Each number is 128 + 24 x the weight over its row's rms, rounded and kept within 0 to 255. Layers, rows and columns count from 0. Numbers have three digits each. The size before them is the row's rms in percent of the matrix's.

# layer 8 attention value, 192x192, rms 0.117, rows 30-63, columns 96-143
097:090108156135129153129080172146144109134130127137175124133141128107138144132163125108109115101141118133136143090137137122110130134073080146166102
095:134127147136166163104119092095120113105141123150097145119091145133139133134091099166101097112131140119097109150076120128117099151091139136127116
105:135150072175143139085152064116142111145105110145162119146151134121116175126115126139086165139155103164114155157090110098117153127118144111166121
109:157134068148126100128098143129102148114118103154124145154118139147152138127111109158140138139132093153133149107131166108073183153162146122065156
093:091082162112111063126129105116110137131118085182130121110115135125142135110127189171139120089100118190108116157120117137122103194106171143100120
096:116137162088088128115118124115119134083152110131108162134131087100143156109116141116134122152134107090166098148109168096084099104111154157128128
101:130127137104119126101095117133156134168097152139134133096130121114107138105120101142122123126152149164102066166099120147170145105143131096074120
107:142154098147119112151124136140102158163129134137109155138152113153125136110180108148154144146110112114110150125179135160172133088171160091128090
096:167149111144127104162146139068136130094123114103125138108131111146145122153124132105120125097124166117112115136164163101113130122122113137146178
090:122116151114128099146175132105122105127129122089123105119127109135087114119118141121152143108127150110168095153146114132122118143129139121135143
097:096150149111114145134103128143079092120145131136128136118170103114182112090174138094101137128089135171124174148108102133116105113173159177132127
092:135134154118123089093136135110133120159147146116125135115134143133148126087082086105159117110161120133138106087110103111134144125161134124100130
104:092146107115043170122119148153121136085105137121111165100086102131153121138161147109131142091085122095117128143164130149142072174145136130099140
095:135142097082093108092090153133118124110163113139094190158098145145121123133077096108134117093133114160166146120151111166078120111124132119111086
094:151144138117141106097122106115131086102142093090145121135131119099116107153121125146153139128108098090121130096111099148125108151102144130135080
095:090133117111133092130132089128160119130111136133137078143177117103143145121110150088127129155145118106120109102139156109133120155131120154096124
090:161128139118132109125099099130129126140129090162099116145116149117128100156153085169102113126112141157145127081102140124087132147116112134135137
095:105091151130137128106132110128124129127156140091112152084125122155147146120187121175102109102130193092098088136164151123138095150149116106125106
108:131156140134129149125140139126163079143085104127156147145140155144085176142159136161117133145134092116129150131118152091112112135167153111098149
092:150111104136119130131124091103145119116104161140157080141176176120124104115126113143125122102128105160116128114174147140127117116169107102135135
097:124138138118109130144088124127153157138149090142128122118143142084150106112120115135151133178112167146175170085132133136170127153129145113149145
083:124109090122113129125109135136123084131152113120121140091118130111153144118112105127154108164135113155117173125093132098130071099126107093120092
099:150156156082113093179119188162069110127141117107108143121119168147122171148138148166155137100087120107133179158104129089181139114179132095166125
098:137095127112152086098142111137132132165140109125131164138121110148151095107131131092119089084134165174114139099125167159091157122097135116191106
105:111112123126158145109138152141117132124179139094135104123143107125111152092117097131161101117127132150141102160134048171148139104143144116100105
104:087084175157111083121111148142178126109122127090135111086127139104147095121159102117092144128117116073165078095150114120127121101135165139115141
102:152109117165105108111129113157131154126134124133140149140115127159171145157133116157096146127153116113150145106117140178131160113129151148117112
090:098096101070158111121091088088164118072143143172143125128143108092137128133139145145138089120152156158104127118099093148127111124147135155155101
102:131145108081106129080123144126130145164110128111099107096094129105145138131152132106152135151105102142169143147156134123102137115172152157121131
101:128106144125140133115133104080164152127132156117116146103113139154126108102113141133143111134129101107092084144174132120131126122095142104170106
098:105114101126131110079111110129109149126132162121134163099164177122130136112131167099167124140116135132108101113088122090125133084080167067103089
095:115114133147133114145096134104137163125096095140123128129137101146112121159117161112129105122161102140154096124156142117152176104124124110133146
089:105160147132163086090134092115143158127171148126144139133163164100101070112145110140112096097141117122150147103102149138127122136141121103156139
091:163167083119143100139130145069108102121119130120119114097138090120115124144129098142134137160173139090146058128109165112134115133102121131123134
# layer 8 attention output (transposed), 192x192, rms 0.329, rows 30-63, columns 96-143
103:142149170164117119124123125120133163151111078115124139134088159116175130109134129089154142132075133127139103078103119149127107098101136137122121
099:132114135125129152093142128113138095153109149138141148131155113108167090140189151148159119155148107124104106066154130127136132137106147125153145
106:136096089162167142134164152159136166083144136142150116104123089117139141122083132134120117123154101113156087133178126157153130180106162167147140
109:095152113100138107109136098121100115091097115117130141156155140123161125115166094128093136168156082099145114119147111165119122129093097124180115
092:108153158144073136138125123161083136093123085128119137156138136137101089094104091175153139142176132152141158068185114160132140111102111109148111
095:169119096138185119139088118156166153121105146159175154147149144170143144121144099167146114144114117105112159084122142129125199155151104125139110
100:154096150085123106101140158103115143090161168126125135113158108166100076111068177162200121116143086069146137076152159148179126116149125125137131
108:110083134106144153127152116165142087155089098100135113108128127118117112110097182143093150115085115112102153133110182116137093147126138174136137
096:091140132146127184100113088166136121151131142176143133146076171109134134144121092196134139122132147113110149093089111100111132103105131094123118
090:085112117177140122133106144110129134170149124183166126089098137094116136161126119106122137178103113170112165153099133102106104137153108113136138
098:105135094144114149125132124164137140120086102074147159135166053118151111139122155092113112107127126123106120117104166120141119169136138165156128
091:103136125129137156137142135129114098149169146166108133108109109119189138108119114124098090165108115086117153158129145108125124130113095083109117
104:109156110129135124172111094095113144073131124132151110156153112111146147144126138121118095161147117172093096113111140139118176149157143121127127
098:125167148131153133147115118116104170126119151178068136155148110134152100108169128145114105096157093127137101127159119093115154126167095121138154
090:172111112173128136137119089090140118108119123119100138107158089137158145095088121106117130138123166103121094159171071112088091133137115128148089
095:106127176102156117131080161132132116129133119183159121147094187112161127128134112141148141146087196080131148121140151110145096140127118150128090
089:132195101123146094146150138119162134139132133101118091148130119109124181104135135146117088131134154111106143185115106114091120124078141115170127
095:155092081107121129078157135099111106108097135149128107137128147163115130086123111131123133140108124147112103133124143177159146089151178108135117
102:104098122121087135123092141114162097100119153115144141149162099144105094153115140124119162125155207153113118140097142109125099131089134123147141
094:111161137085122128099128173100121126125124158111117123181120123115148135114139151146117124165155106116100142132093127116123106140130150127101126
098:135151194151162137147157106132088111139154127082107105111115140168097152133127167132126112094106149103104129120097148131115127089079134143122166
081:142166130133110125129180127157165150132148158143102113154107148158167133131139166137132142116134132137174149099124148172128152154114137112144162
102:149149120160155147131154112137135078129129101119190091098173118109098111128111122114077150120110140158118129145152211150158134138130079158120147
100:114182135111118157141136187087137116136112098166078134160084157171115143114147091120132104145156114114140149124096142126112156117095170111101178
104:128131076106146150131125093106108110103136131146174168141104127130140114128113110121089082171124147097111127084131161135137147140104115181128137
103:106089167099145090129070131107098158159118102156131154157110140080106144123117142142134099153096141095118134133111153159128066070126129166138101
106:116138129146143120115141099129140105157121153130065095111151150101100137098110130124120151106090161177113082161150139058112111102167107105146153
091:090172146127110152106139113105104137157109116102117139122132129154122123119090112102162168189123130104111138118162123134124161134141149103149129
101:136169120117121121153101061128105160082112129142105165088129139119115099127119140188067120126095125106108129111138153095150113156110097112105141
104:094124123128126138139122161131123140130139141188187129150127123119100143124162110119176114138142064112134135111145089112114125098149153131116093
096:118143140114117150131160124105131152121132107121095118174132089127125153152081064074127143136125142169142166041143127147144135146114142100150135
094:129095131106140141108137187079081166145127107166152132123127132141109107111112101164167142129188136133155109129151123115138084152132132079138103
091:099101118147114121126121119144133102144082147154127122174111127134122129118161122088158135117155126147146147125131162110089125137123117177116129
104:112054107126175128098121101150084127129153082181114160132104142143156085128084130130168109128168122150118140133107095114129141109167137111080133
# layer 8 attention query, 192x192, rms 0.113, rows 64-95, columns 96-143
083:121143139105121159138118090146085134127076137121166140135128154102159138127124116115122146144165097086144149107096112136156120131127121170162115
082:159147144115135111127119156158149175132128153118181089155156106136150105141158144089090166148136141127082159140136142155078136141140160093114134
081:137127098115117132099092155153130141124113101150068153096123109127128090133103100134156126170143067132136142147166120116156133170159110120185135
083:128109091128100125152144105104095105152102175110174141117125179175164087119098136115089157093127159127104135099093152116112142126092134127087120
077:091141165128088129150142107122154112126159165119154116131143165110128130119124128101133119146074147162160152104094125134119137094101130109160139
092:128133136112116101124100186139133178099129096154105131119113115130096171090113147172149140159131123093122119126138148106163118162138124128119107
084:137128116101179125109134143161167107173136126131100116133119106059122149143112147098111115148146150156099142140124107114119161122140104117134128
095:102103080159103143137107121135110102123158103125137129126168122132127119107124101100140101118119117139142163100110100155127133119135149099084149
096:110109114127152123096141130129118118101163137134153132158098200148140103138124110124102136082145116126136128108121121147095134143106160174125141
096:134132125133107087144134152142140105130141076110117104096142106127165127129113166098131167127095137128107128132131141145145114140117103133148170
095:093084129132117160073108177180136135079136111116099164142166123102111127098165113120166081139092143125162100098131120109135108103103165130146125
105:130121124137184118162135150128109129160126094104105131109094172186055138116129153141120154155131130114148106130135136127134136130148118136176159
098:114109105080118133128143106118145165159105123115090143139143117121115152126090143111160130084122150125072124095147134136107135132161153128133121
102:158111131185128142141144104139148128151120165137099136039133096147087115119155137175134119127132124138085109140148134120092156147131112143147102
101:103106094130095117137145103140104135117177166128152102158112088119109148109198156137072140106087183143138149121141127115138140115147107101124111
099:127140074134130145113123164101137120152106151136127174139134126111127141126104149096113120168119057123153099131124147141141124135098169157129148
098:163132110127119148126134136117104132131136159109092121156087139182180155127132089151100134119115144123134122079128130133123150118111141168095201
109:122118142105132139144088140181152125135161144135092117118123088176115138157100072121111163149072090105162154131140132121143090129143145152137115
097:144113090144136109114135158135119104109114074102137131155121148154162086147144147115165125143122121128153096089141099099108120131138134166144136
092:092091149141132098133143165105131116117170112133142079069167155125119115129112107077121118078115082077098175103125124189113105126120146145100123
101:134160131139145129140130139106137124192063109135134150147138139155136131140125147122101144104149140125135130090144112124150053125136159149108150
102:108162130104126114111132123101125174109146133116139129117142143163105119108154175158118126188118151122116123150131149097146112128117101091109154
095:162141142101141126157152112086119177177131143140159115134122110120106176145147141126106134131148108152145094180124107129115126144144128116128136
093:111106110102147143129075120101120138152129117120136099173088113135112169103076145165093159150130163146111136133153132137151101140108156111123101
095:171153108178161151131139110096126124112097165116081176099099114134071106108154139139126168140111122141171097161113140132111159153140080166107140
099:084102155117137129134099139136105111118117090107123107112105110110107137122100184142120125122137120102127104126138118119148141126111112135117151
104:118064105168103118131164182112155096108099153139140111116094118147122146146105139139120061169088166146135116088147169155120134182118140120138091
097:127090120106100118116120080169134129120150148137150087168118159124113100109160097141108154106116119095159090161128129092143123117168128098160111
100:146132163160157132141141156153123138116126089178129133129125091107145138174115116056103134103155143130092143144153065128118114166142117153117140
096:117146103109136126148159128122109119120159143157167149143119138140128122114102146146144100103162115184111120085131143120174107163120145146122118
087:167095118094082133109138113142104135093117155131093122096122100131111132146144154144083137139165190119136153150137158173155110112139138124152123
098:110106139127127134140116088120120106174071101174120121094174131139082135183132121091140136129149118136132140152128109139120113093176175156115128
# layer 8 attention key, 192x192, rms 0.116, rows 64-95, columns 96-143
077:156104123142101155134120150152088139174086126124162161119099089134137150118116135114148109101157105124130119120145109078100144128115145114114112
083:157129102116100178115161147120104125117109158157128125105135121147107151155121123102155116152137165129142148126122164126111135155144137129133088
084:131165152103113136137155111107085122148149074062172092146085142139128103115140130111135155109091137078091093132099120101109149146144127105126117
081:147135093126147105103101138121107148106108114187107161170127094143109156144108123114104120155135126122146149153117133116135099130129138174099151
078:141141168116094157137123097154116134140131121109145122090133121092149178093152163112106123111099120113096149137096134094134158111100132111111119
087:109140153116113137137113117168142120152165113124136121130128100138144120142111176085136118088113139192154115079116104118087142098128091116138152
077:124110141162144104128113126090125120149100114201101110092121148111162158112137133141124128144103172105109106137120158098141158164109136091121145
100:126129154115073128107149095118107131113120156129081100158148130145094108112131121159140119164137111123139160148090145159161143100120110167122124
093:088120140151136124084156117093109190103118125178109124149102158091099151134126124138160147136157099114143130122139134134133162153151109160108158
116:089130140136128141155109181174127123124101090111106122090146130134113172150109167094109162120116107134137131114166119120122116150109120144159103
091:099122117140118129160141156160134164137113130092118080091160113131125145136108095109081158131142115122097147170163116101125076150088143080138115
102:129126164083134136150113118105117138130106105126147121090103149153118129122107120141114119176136104138122148166132175157130081150115103160208121
093:136100121132133160176121117182148164136081175124138094143138130126135134086137099097135130159177150116106149128156133114148171130120145135112096
098:123111145138116102110115111127154136084154125186145143129139131121104151104149068119118084136095121159148132126085132122132109139158108129132133
104:122117104102110081124095139182090114140129121116137160105127116083099182099113075169084099117107146132143082099106125121137131136135108158098070
103:163118127154143083115102183132146125141187158162127115141113113194169095152166152150140113109121153135127139167117131146120123148143123106132149
093:148124109149138133103136109116100123149105152125152103122139158118160095081118109106138110150137127078125116128161136095132125135117099137078140
110:086153122154182141170104128144130128164133106112112099139120136205107143114110134057131163140094117106108125132149139136192120176152122136126130
095:164113126165145117127115132105131138126129127121145132094163168131109116156122144101121164109158121117123106146157111093116130172133125121162159
093:150151120147101115127113148164104133108165148101137095128103134123129115164125132136160200176127141133117114157143164123097131158142124130134120
093:154189166128164145145154121092119156166114121141115157133165100137172101119124122102118150091151149101136136138133132131106164106116133142106139
105:133117148112127150121072151111096164099160121114112126057159163145176156121120121127132097107129144120150119119120129100110105099124111145115120
093:136164142099131154157126131140137143129120128133156099119107148117160153129138133148154126101166173155119138136117115180148117110098155160128143
096:145140179098157115162133128169163134124123122122163165075101087112139145130104099134100108102129122149155154101164162120095128139144123138172107
094:131133120109139132119096167169149116122122114129182137135121128147132095147121139145151077101129100166114141120129090184121134138135118143082123
091:112119130142102117133123120109091173102130161158127136143090076121104087134183111142127147127125121068152138128121075099139197133138171148152116
096:133138108152120129164141102151159154146152131130096119082109124168089105107164168165143121137142148111146167094173151136111124159098130144129115
104:168112166107117129082159073101118104166121147140154122096135200124095131120120110165099169100113100123131124146085146145094151124129159143134107
097:149141139124143100194085116120137099169117123155143105120103080136117124130138127105133129123147106116115135126136155125138138138121191141155149
098:138164109100096139134095121131110153099156187142141145108111095134137113121128113129145108147118109152093144120078107135127147094092155131158144
090:131128115101166106116136078116134121123125110142085108134135116108135155113116125150135102127160148156152097129144131102141114101096117132135171
099:168146117180152134160122158114116137162092107114163122141112073147088106150121122135135123123128144084128138170112129118161177135138155158124138